From a checkpoint of a small transformer trained on Wikipedia.
Architecture: LayerNorm before each block, normalized queries and keys.
Training: a variant of Muon for these matrices, 92M tokens, 5639 steps.
Each number is 500 + 50 x the weight over its row's rms, rounded and kept within 0 to 999. Layers, rows and columns count from 0. Numbers have three digits each. The size before them is the row's rms in percent of the matrix's.

# layer 2 MLP down (transposed), 768x192, rms 0.0526, rows 680-687, columns 0-191
101:428483496518495528523461474485440576556508477529525496481511381520532498471464540532441452539486491531507415452553433538540497512532546554538498391437640523476462524479475501587521561468489480537535541514456450502447492516480433418570416441498504467498404426512535557489486546583546511475447516581462476501547684477454511463527559555453502577498472496479472520442579478514544540530525536382563473425526519507499481427430528544499540479466426466455535406463525571479370565573580453526602525482495485524474552521448487478480430633554440571486563539493514435537425489437525568444
086:414459399512461493572520561505434496524511580477515481498505482486495493472559468502421515477472484507503429513508562571551487567471492577518580483472479530423486549505491518512409494615319522455429464511523467397472558533524493551510543541529508590492498489457543501414564569471577490625534556548485479456439555577585408516451604470554441490472447491511470508539430601485522500497466482479471479543474486561517432418494497523499458490459640502476452448471548580494416515465408511497452466550538516537537483542553498512472597492456436590486488427527360553481556528443446529490
092:465555474466491536527406588483513429494450443546493356545480410549451539533549392544541532492506483583649524590496526402425518502534483498568411505481421433509517496534481520556582544386570482471513470505540521500467450439488449519540464387464472593478571516444531540498498532584560489558477470461504521404463387520507493612457555457582537453580430478519512487531542489574523480457483530581532588495489529502512514483476486547421478488472536455541470427475495500412531455558477500480448548469534507566555489545410444538496491540542516482483487420502487492378515550514594476466
096:523552530553424391407459466497471522480478538499546446440441501537575491538408449543549494407451511400506525432560442487518540543410446559517386503533577533539454499522502539494503520562540505460458559364485489524472512527486589509574481510526584506508497490513522527494406468566527447554466537515437560432589571460559443482619562544483554420401504593492541503514492512494474461546456463541473544486387511453590573513488511379452514368533488439449566512550501493531523613529493520473517531470534519573456403516518506570431494501456493491459510550496455529427481473514465577526
098:448426492515551501451515448464513473520467564533541530502540492599497563553437465513574459402485540445416470529516400522521369438400455425578495476553517504470553442454495481518452537547416484501503506475552544439441537500501480510564488422543454560493453473560527431505531565418517629456658573497480584549547543508475556617535409531524521488554548493487522553509599542448458519461494513462455533461468451524496580463507523528519510471498485508496523543471533560530532432497580624409430511543517505531477462407551469454487504471446418523444510513518503442485447454645532485435
103:490465451559346530500545540522556478529487499491514480492485501553523482516601478423426457524514451463476540517492419413560613508468466502499551524541437426578529593479518473407533449512456471507399479544555504564503530565505501619501526436549527517501533452635495490483486515401535394447496449442544528459492449467547481534473531630486495387531493508551534510513449401479440567587481486574501528473509505525601518371548545619487485524521471466470487474547533511506538447551496558469470520584611434503448533462463544486513542513415516484456503452439438541464553428538508428492
101:487475555532544464456621476608465591495451495550605460449520429508514490496552493533621538455494409559491502444516500468503546512580522477506449478482565473485422526507506447501537473504439436532531555516534460538442501567421454503411494506504504522483543502576461512461477580493451458487514452423506474472507498508508652435583464527467480500437569469478593398438528506510624466526599375508475466529492517413509546476526489546559521459587399458461437514459551640451507572501503481464504475465491554478456576447413451574560562501453555484473496492475481573413531501472535441431
099:454544565535615479480494506585510523539475484499535519507519559507598467470536575471489495492534484449509486545488518537531468505562554472447507473536402489540488543430443516571488438438510502592548442579535539390533520511466442435457539480476430471370448498462498452479486527462513490558543518517435488570567431485449550448446453423512520530484429523518400478473471472545468483587430554491622497441327537532604531515490460390532573517581504516582554530485526473450450457515571496469554551609449510489449445551461440438428577504472544470546458565510577496481489496425445470586
# layer 2 MLP up, 768x192, rms 0.122, rows 681-687, columns 0-191
089:513578596546550529470468467452532502496512444511501497502452496466478457446468501480542393619568570440533526425531451511480537433602510402451360552524530475584547426445463477438609495474681520510514528581552530586522431487566537506511429545468460495489525575559421540523463389484414492538486394493527477525529476448454511529490391505500533543508435509487482483487542490504518523446528418554520510499538491487488589548511494528598596478497454544452567511501469450534457504562554558527537611454500498497521542468486522426491376506534530474497546541479597521458459517540478448476
090:571426487523476457504491448438467569526533516416503599465503604468637458457438574439515463474459499436356492441473483496493435515484493491478544456544598509463485524527546508377494407542433444493509556461438467541511487627492546444513519607492522425529407514535493502439513468452514496412518536486500576634496566476457473425585503563434477550514531538448487531394485580474490522525455545470491489484523489523508436543487571420546487481551574547482492544574530472617511532468533547581548505507558517423503486466604545495465540510499462546511480503434444578560531503494417510540
098:438495538469537580503628520337524460534474437472560476596564498410378483557638527529455484486611477527518446498522516538477476451563542486486473476552465522491548447482555497455516501560539560505508539545539526466479444470590594473484413519416487444456552467503412552479491444489363577401427382456533422487491462553374522517494471556500506504505530491545464490465495480503453523495520599481523462577549471513465448461535535630526544560470472520481484502432489473497498511482457535466524528491502526435556559574539488477602494540548439507487604505528487543551448502488515436472
107:531512511474485462486473546541421569641461444431500523451471540385519417410563592570466460515527472522513520538577500476475529585606502579447512517480497549515511527541469515489490474440587463495550519515477490583549526484468436546491544509494519498517526539451394568520486448578451489491414411489499461482470461499522483350463572471534454482526365566489568439517430476569581451519491541585564544520535554480529447575502473447517556502546536503510572463523465486478520510540485380608438497432519520500577543643446551503504499484497575485485480528521474556534463541424501599550
108:536522557378648513493434508456483533498468515526456520501534500537463450474403497576627525459499565502564481525559556561505481417630543502445475491528556581412460488502515541599479530517518464524615553472438439465513445436417441429428560566496451503469495557411478535514509537562473577533442547527457455540462570541468517483490463457572553592470508545442492556486600536490504503480495472479524432586482537485505484623491502429447493486523503503593486533464475487448426464432541509538482510542449562436531493531482429531505494456503584604557509513538514412580416586490535524524
100:541455498500435434559500488527510563495500476446452462520523506487471551459462515456495536608583540489530544452533436517392445582348506499502546571532462460548511515548485464478458510532593493546518458541512488555512434396444445530485500576564465499570472551414520447572468506541434542562448490619485557481494485467489472613415583477534422500506417498468440415526524472426496541459584450448519545547513510493527461484513440580533523564496467559582577442525473532381509523429544436543521435520549503521459499450592481476384456438451478489555344550438493513517541505522494472532
103:499390465520488538520491446349435473420520508500391476521524468490364565544517488523511509490501535555524510490484473477543483469490421470541444518509623500440540468540461529436483543517536534438537547396459431560509539505474491565535437507459510510579558502504466511473526469498516519486466404483563564500497507460517492582567525464425521421536507454506586473540557521545541550434544497521417532494648435484406434472525554630609520520413558519410516492553532541551602541487427471525482434465554479525546499464547527509559478555559495564476495467475439460494541509641557466440